Weights of a small transformer language model: MLP 640 squared ReLU, no biases in attention or MLP.
Each number is 500 + 25 x the weight over its row's rms, rounded and kept within 0 to 999. Layers, rows and columns count from 0. Numbers have three digits each. The size before them is the row's rms in percent of the matrix's.

# layer 8 MLP down (transposed), 640x160, rms 0.0765, rows 475-495, columns 0-159
099:487488509539513523486499508484490498483492508483508481510477508478498441468488519531518500540512502476504506523474510554514517500481541491467493492492467466494526494475516544487535487491522498503568497458467467528525501521518541478511512450497526463485489495480505483480524499509512548487482520490519498491480505481525497481539496491509464485512524443512473486458519538489477483510502474542532514504457503529504499470516427480541525495507499558498487471556541527447513531463500506
057:541505515520544443484452521488507473489503476500472509530508478477504524501542501489473524482502492511498505488497498485523497499495541489510456460470534491494513507511520502524496504497497534526504519468502492526547498508461503520486562494492442435518489443532500509497511502536511530527512543480469502527544503530506498513491544508491522454537518544491492472490478516470521517492463461518480505475519517505476513496487534532456446518522466495572486499508453519490491499494517477
091:478517505543486490529483474528512524512467510491536517521493487497467500525512524501528535496524509498450529546531492523515488460480468529513502481479454474503521485494464507544510464490516464520550528491423459579488493519487465519522492513488514473506521504525493518503531504504505501504475479483494491516511451480499587507488477514494512507466507505491510484530455522517460471476508481485464471514513467490539482497525460501456492502470501520511508502495523474501504553473518503
104:512504495504526508492519505474517509508514489494471531526484425497508474501495476453510537510578470466503506524469452535516498520533531524499475459451480478506482504484514511525490497508520456531525536476493511489499521467537513498510468516467494496519518500496524495489511487518447525490519510479527468487534524464508451509515489515514539497474543499499532531511499486465474457508495483457495507467469530524479442492518488495485527547498472492525519543473507541489486490456500465
102:455508488519505511496490489490534500504539479503469489524501506470518493490454505544517476514502511477501443546531496486469507545478496446516465470435494502507505475546471462498511525499526544540498473476489527470515509473508483496483478514510495445502522555528551506514509488508487481513477473561543477541498481480518524491442479463525479479469496440490485509485490476459498504505502533503498491528508502513520512509479514466526497485518498486485516506468493521536487461511468468
132:509508500486493483472457516482511513508472499507537501457516543489542491488557502514466491499494488470464493495497513474487510423528516451554453538509509493557503478525520472541486477478465495513480500481477473495505540503517486513538483507513491503514534530512524526485529542455509479539499488460481504523464507509511486526488505506485482484509548480461483502538486496496511520465484486488446482482476516535502503535457473509495508495549499527510445493525501500475476497463538533
101:532453494519481474511515481494498487519517472482504517513517492530490491498501465515521449499472498531487519510474551525483487497456538526489514513469496475501502551519482512497465455444534528489497512528472485529509502514500489489486506510497470543462476513485498516523551549502544525507494511504518508481494472457541497494511480518515469495545477496506513481451493504487501493469505511507494543550515520467523492531495397525534500497446469498483510456505494486511521479471535504
086:487468493518513494544428498485489476473473494484514497539452476474462512543515509482498492469479530527500498489492495480490493464513540480478475480475510454514501502519523489499508478474448506500442482519478518494535530465529488494487509486489490453519491531513514488520506467490489455501495496500503502492517464487462498509525516483446559467477501548471501514519486505519532521496538508483435530519464496540515502480485428518512465508511501435523534491510492476523493517486488510
107:489476495488528495487464481520506483508525484496513505517521469516505473546486508500537444490510507507494508481556473453503483484537485496480508524523523492487495471522461454509520463437538522526450509497502485460506479507516498468483501468504538496479517543490488493508538506480471509512488540477488481511508481542513540544478498444520492515500532473450496545502484554515534491470492525523510531500510462494501478480511490499490460473549512476479502468452482498469458537490463494
099:506507511536506492479480531480497526518517497494461517468464500479530425542519527495501497491534489502489493482486503465513530516518498517503491468488524513547467477483516506503509498496532525510515582497497542551479497515480467511530494475483476485521459458480514493495487472517478510499495508519489494481480448538485507483494500553431487485500495445568462487502541463535502481503530493487515496498506521485502472520510470486471487492501483538498514500447513486510441507452512496
089:518490519523479456491548483558481457514508502528511495487541469483493559450487507499470492467466492474481521456479504525510470483489538515517517472456547507515498525497497497542472525485531529510520484482521515506512497497487445491514515511499472481545450507494511519492495493521527484515460543504463514481487489496479477515511569507502516490493496540492500537549490496518444510520495487471506551487457538450481507491511503487520456488498483549516509493483496485509462469511514481
117:495551505481486452500468566512475449526531507480492518520520464474516513501493553499482474512459445501480544489491522471483457445505480504437487509511483492501471472536496466484518501484502451480475507480475511481464485488461511560532516538532533485484519499504513490512497543485480525528518483530509491479486508517493532525439515505495534505478490506522488478481501512491551509500476501470476540470468503490505528453517515521502517536517468486474503515510502519486490489518516528
083:461567523518463498502520514526497505520514503520499445487554471480503486468507468505524513476486515506486525490484496472485472496532525518506489521499491474529510559483510465507483528484542555514476495527499514499522501489495502479490503458483531538513525518468474522474464470496515473462434498471485524503518496438496511489542477489466472490503506517515539490495544467459496520500507505492534528482454467526477476515463507474467470502520522511472530519498482448488456520479525499
093:524526520481479533493489499514479484475520499477496486517479562460483480535519499466528493487539513479483485472479500497527503481501491504535488484489544491525469451451498479459491480487479548498464523472487495522523515504528502498501515527497490478472431483553502497510526485478518476521525475479474491509493454525547510476484494543517503490497531450447520472513521470494502518499480450510532494491478541487493519539483496525485471509468519486494538577521514475513449493505500474
103:509482496454506510456485528456493511534509516520523506482476535481516532500505450520528475526506507467537523504553526522475481529500436523443511522470531514554516527516487483533479497569476470517487500473512535480500542516482494496505520525523499553517495495503502517487481486465511478493504484492504527513514530488494513510522509517506504484475501456542502555548535530541515525475517503470512533499526494469534498514486484500516471517482529537500513487536504507519531499528526444
098:490470542515493491488494506469517439558531488472496535525494515498488486431525506511508473495464532506487539460478473502493564484478490500523490528520534504520497527497522523471494520500500526540466484489532514532525491482463504450489526495503470575520478527503487484550532455523496510451514494481476491493510514477507463458515496515480502519470525540451500528494512502522504457505513501503516485487483525514499528522515454507495493490478490476500482465481464456507468525523492476
101:466495536498491508482475485479468493572525466505507527515536482506506494506514499505487500504475484483486503536535490521549507521507513512503505510508468528490527495472482516490519505482510522463518492502478538507569522538499512502503519493503467585529518508473512480529517526522471493485491483511499454499465512475472507474508489525538499479481500540499477502507482489475510471499504514487471481509502482455452473506504366523513468532472520497503516489506524507486510530477520481
107:497476495501488508482486508509517482485461522463468516497496453518452485515483467477456554485488500516503471506508494472525528490508484493527487484504471526437451527459506485520501450510519540502529507504505537488519565520515490517476477475548559470505485537526499512517492510523537497478472486484488471521484507492510466475484525537522522521488476496505518498493495486495483469525514513469449499512506522476467529548479426550544482491497516539513496464523510516518473503485520511
088:462507468528512495503477533529494519535436480486528530498478497530473491533495462524504527536527514466490439495484454487482484513499479516502503494490482502545512491491479519522421496515464475531533489509515483517451516560504515500479501480481443535536494523531529510507520544526509533508507488508488482504471484515513524466516509478493488477470509497500469508499514550525511490542493512537495469490507507510467495525522436478517507465468466513483488534477526456506497473532500501
108:483488504504478519499465574495513484530480489478442521522522502485494513489507484468452480494471517475478480473463475497518504493514499515481485515550509549481504516469502499488463509456423537531507501454517494477485489507486500514526455498522523478505495534516466475504481490485496477527490491489450476504464503496505475474513513529497521476524494507500484543518499480569528475530504494507512463508479487490496563487530440534496474507507550499508541477517445500518482512476522497
108:482506508515523486458499511471473511474487497495503481516494511453531485521461435481442478514514492485514552517486493514496499512505509474487455464490518536441506485532470537457501455482506498504466540473487516487490541489501552518517499464525493478488493519508470505478473463548499478527516453506474477518497512495526536526505529497494488486517511430522444507537514480504497525499464468483494484525504512494530515520530510490508543516523531536493500451468505495505482503487459457
# layer 8 MLP up, 640x160, rms 0.0662, rows 476-495, columns 0-159
072:501524543464516519508519515488479501519486505460510538493521485517521530492442512484479541521443470475516472542495498497493540536513506494499507510482470447517550485489507481531517520486520478490541522522512460466497478488477507540506484541494482515472502535499539490486489492453457475512530514462499501522505526515527478537482545470522501537573453528516514527487506510528514496503493532529529517488554517518510470476518515502480497477507491492486545501541504507514513498516505562
092:483513498499519527524495488487490468513480498499489508499488457508488510504486502479507471527428485514485483520479496447497516493495497498542502511490493540498489517512495463533509514474545459515564498490501510468485495488500488532474509481538494499521522525535482475501523516532498512515508487530585529461479452549503544514495533525548472508492493488473546531470540512440497492484494533465492507518513506506472527513479502471500513473466478480469472493507509490499502507582470455
102:501528501478504490506462456477525539505475507503505572481520509508437516445448517484503494500460521503470527483508526525508483472511511538497520502497486449550476549459483511501494468488482502490535479505481502506504516497430507530519479492497421470505490472521491484512496499528500478470521487537525476487495557484511475469541502521513475532471523445486500552510468471498495459493508555512499481489511492467494494485527497483489504522491501525501503487496471502487496473532502480
102:492523503509491500507467520443511486479476554439503470490486480503445505506501468513458517484508507521468522495540494486548521516493483494521480525487486509486522517500480461483496513494533548499500480530500507496533501519543532471540528514464479483492503455488450488502454546528471479495538496496510546460462451538572489511485480560517478516534496482492489525468493533508537517492491496534470485482506489487486503496467480483538480492477465491481479490498503521479466506506502526
145:478527512495481509515504501484515497495546503543572507545493506492518548489437524482486489536502474550496484528498535500551521535463502511508513494500534459497513538487504479462480515540543483496510458487460503476503492520518475462481469502503468500502509523517507505535509522513497486476537517509566511506465481521533495506471488497485502507484448530494463534540531489474476475496493479514477508487505510474444488487496524441490496501512556451485479504523476493505531504515499531
099:514507489519496463531495530502497472510528533485512523475437517480501481488497519538540481500515459507460491469529503522493527472490513500477534482516498486510457525492487489480485468490437513488521490486489504434506515522476487502490467525427509511540541477522484540494514521485534494523489520466476469481489515516507571519507561526479479529480487501467501510493474511493482534470514499462541487499507478519458479477519508500518463488482517500514484548518461553501515475506524466
083:476492490499496521463518483563515495478512539499489461490522502560538542487492516485464523494513512470493513516492474491494507494503507469517483520533516495526565508461474488498517498475514518519503450517494498487547523511506471542501486518486543486505505510494523506462476540542526478516476516540499507505455503477541526525506490529576513521502461488544536510493476539525466523552476509458498513528516489484478492504494452459487515448496491540496505501483506528473496478488477473
111:448509506511483496526516513513503483484513524492503488480526533509482476505491507480527489499488494512466510491556505469474519467502523515507515558541507502514477484478487475555508495400509473502518485464487510468495479501503507473492455536499511431481545479471502508462503517492516484482542524466475472512486512522480495517463540477472534501504489509446497559467503443475482511526500518487494534513472499508491456485490499461512476509528500531475532462509490518529481514501471486
092:545537492490502503513491489483514531490507489464482516502493483497571512527442534524484478523505474503492509506506528536536496494493516484491476524495566530493507470466544529510502513471494493523487484522557483489474442476444539543485517475449496460459490490478504504484515519512522509465519529558476514512499468537511521498510498484502507487477462475521484485513486508513491466526478521498478492517525510477489535480515551451454506451489484493484473493469449481494489503509513518
092:477499496463543523521497537450515513479459487488475502504496515512550508514517474508517486517525524538539466554542492477504536537517515460482481519530452492492529470503530519515532488519488453466486519463517514544520501462474510471505468464492518539476509492514470490504518531454501535484554484530537481509505528512521521497508444479525498495509514466478502476484532499454529460476503524508521490511523449516502459508485553519514531491514502484485523531521510495493487509509512529
119:531516513453536489499483487537515501480511481485501442505548508524523514474484479480516476521489469476517518500510512472525487511487497511537504482521505465520489476536486454485471501486511514465468505536513444522491519508452524486548493477494501479504516499515489493540469510498500478500506498556514452475520500482501528497466482516515504547574476483457505576499472532459509485487510549488535462533501503495482512481474494486532487532508518438514493498497453496467477497528493507
077:483468500506464482475509450459473485505526509518500541482462485518495544468472508532499496477484524558527513503503526500489528486507499467480495494529506490504492467531489506493501491524497459481491501533549484468534499475485509534535505498505465530490476524534484466548515492510481493496536466492491496489493511561501531517530471487564474490525505538497494494487498460518494511504499530529484459534581514490536444487478468504540510485461502493538486485476555514510524505469487500
089:512498517458474505529496461499523504482512515507502525458534477536480503520481501525477507481499460537520530514499501529519505479486508491520494482526475541457492476493556510482523512521529470477433499483520493463521506507483527521483559496476527475487518478498567504498482495494500499508530467529527469463480473480460504493459450518537498548488523461491500498497501500487551491498477539515510500469482524440530518495505546510485521545501502513468544501489482500453497479551493511
107:463480503498516496485484512508521532487476494478501502515466507503521537494448459492533529479499482519495420511489499557508468507482501513489505463514532447505522500489497490550506531476523499488520488478546491535454473512473542538506519538482499511483511502507568496459483524447485515474461489500523483438471513515472483473503492479529511491500480517480523518459535495477476520508445495503526494517486497491500472489450503489538476524484503503469558471507487526517500520507526478
105:525513509485487490526512492485502474511498480509536530472531499542506516477519476534489480503503509524504507509538488502515475507493461503480543508514492471508483541492521472489484500534517536495474471492492450454553486496445518513515492545491480499508505546506477526527482508483503472514481483524529532497532450540488484487491485493497408535498457488427510525518524499478460496492540453468549515512507475454514509501490509483500517481503510477500464486523475521536506442520520509
108:437513551493528484517493530508521461528480493550491460500440538482526514497463525490456501449466484506460480496528522486512544482498497471540538507532484473462517510512481443545496490460469521514542464497536465502467531449484501523490520503481482518518478531519500504481466463464503491537490457488516485486507513503505536501530474529549477503499494520469496498454486501494492534534505508480506487482496531501523512447503502494484519512464501486512488487479498520524520499490509496
108:487517488534484503499564489535501489529463489506494479512496425495527475479493529446459514526516459491454508516520525485507471505467469503522535505474448499523496453502489487477496518446493535493564492484484481480484506499496501516516488567491492500501501521494502491521487492488473517505479504494485549491484476521497491506499490492489478533472505515503528528472507500447511540486517490502433483484489510513534519486500499463460517483517519459449488484472463537511514459535520455
086:484517490518523521493536521542467447422489513532518478515491530506494484494484464477513523484514511487540518474512531478499485519474521505472515519465525506530509531477490496512471505514471478505534484494507493486489490485547458478525461477487488493531514474515515464508500525480484458518547533503510506529466527472512488504471509485525452492514520544468493497486525536497499451503485464449536453515523496449489484530518507537502538527539505517483511451513521504500497455530490546
110:538523512533473513520520522524495474484531516470510514484503499505505476478482491495483520491511515563478492493510508477479505529459493488475533517513520510473549470508470502487490517471477532542501489516494501476545499530497500545452490529534497501460500432464503517508492462479470470468499505484484471480451497506525511533452476532495543546526442470502537550493513491498488470519511495511505463469464547484513555517556494494511485477445512508516501482516493501486506499504521519
110:485499514507515505518513531493489484492552483513554486504469489476487533487548463471461476471504500548488492478498498482511538503491582462518484491543497519484536526519497504471494514430475489501497508494489482495505494506462518510499492495491501509465501475441537449463500479482495490451495494527482541519524515481501489505514466466497490523518484486488506518502520445532500504465452500488561490450503525488481475502492508467537514518452509482505499468538489526495505488478489558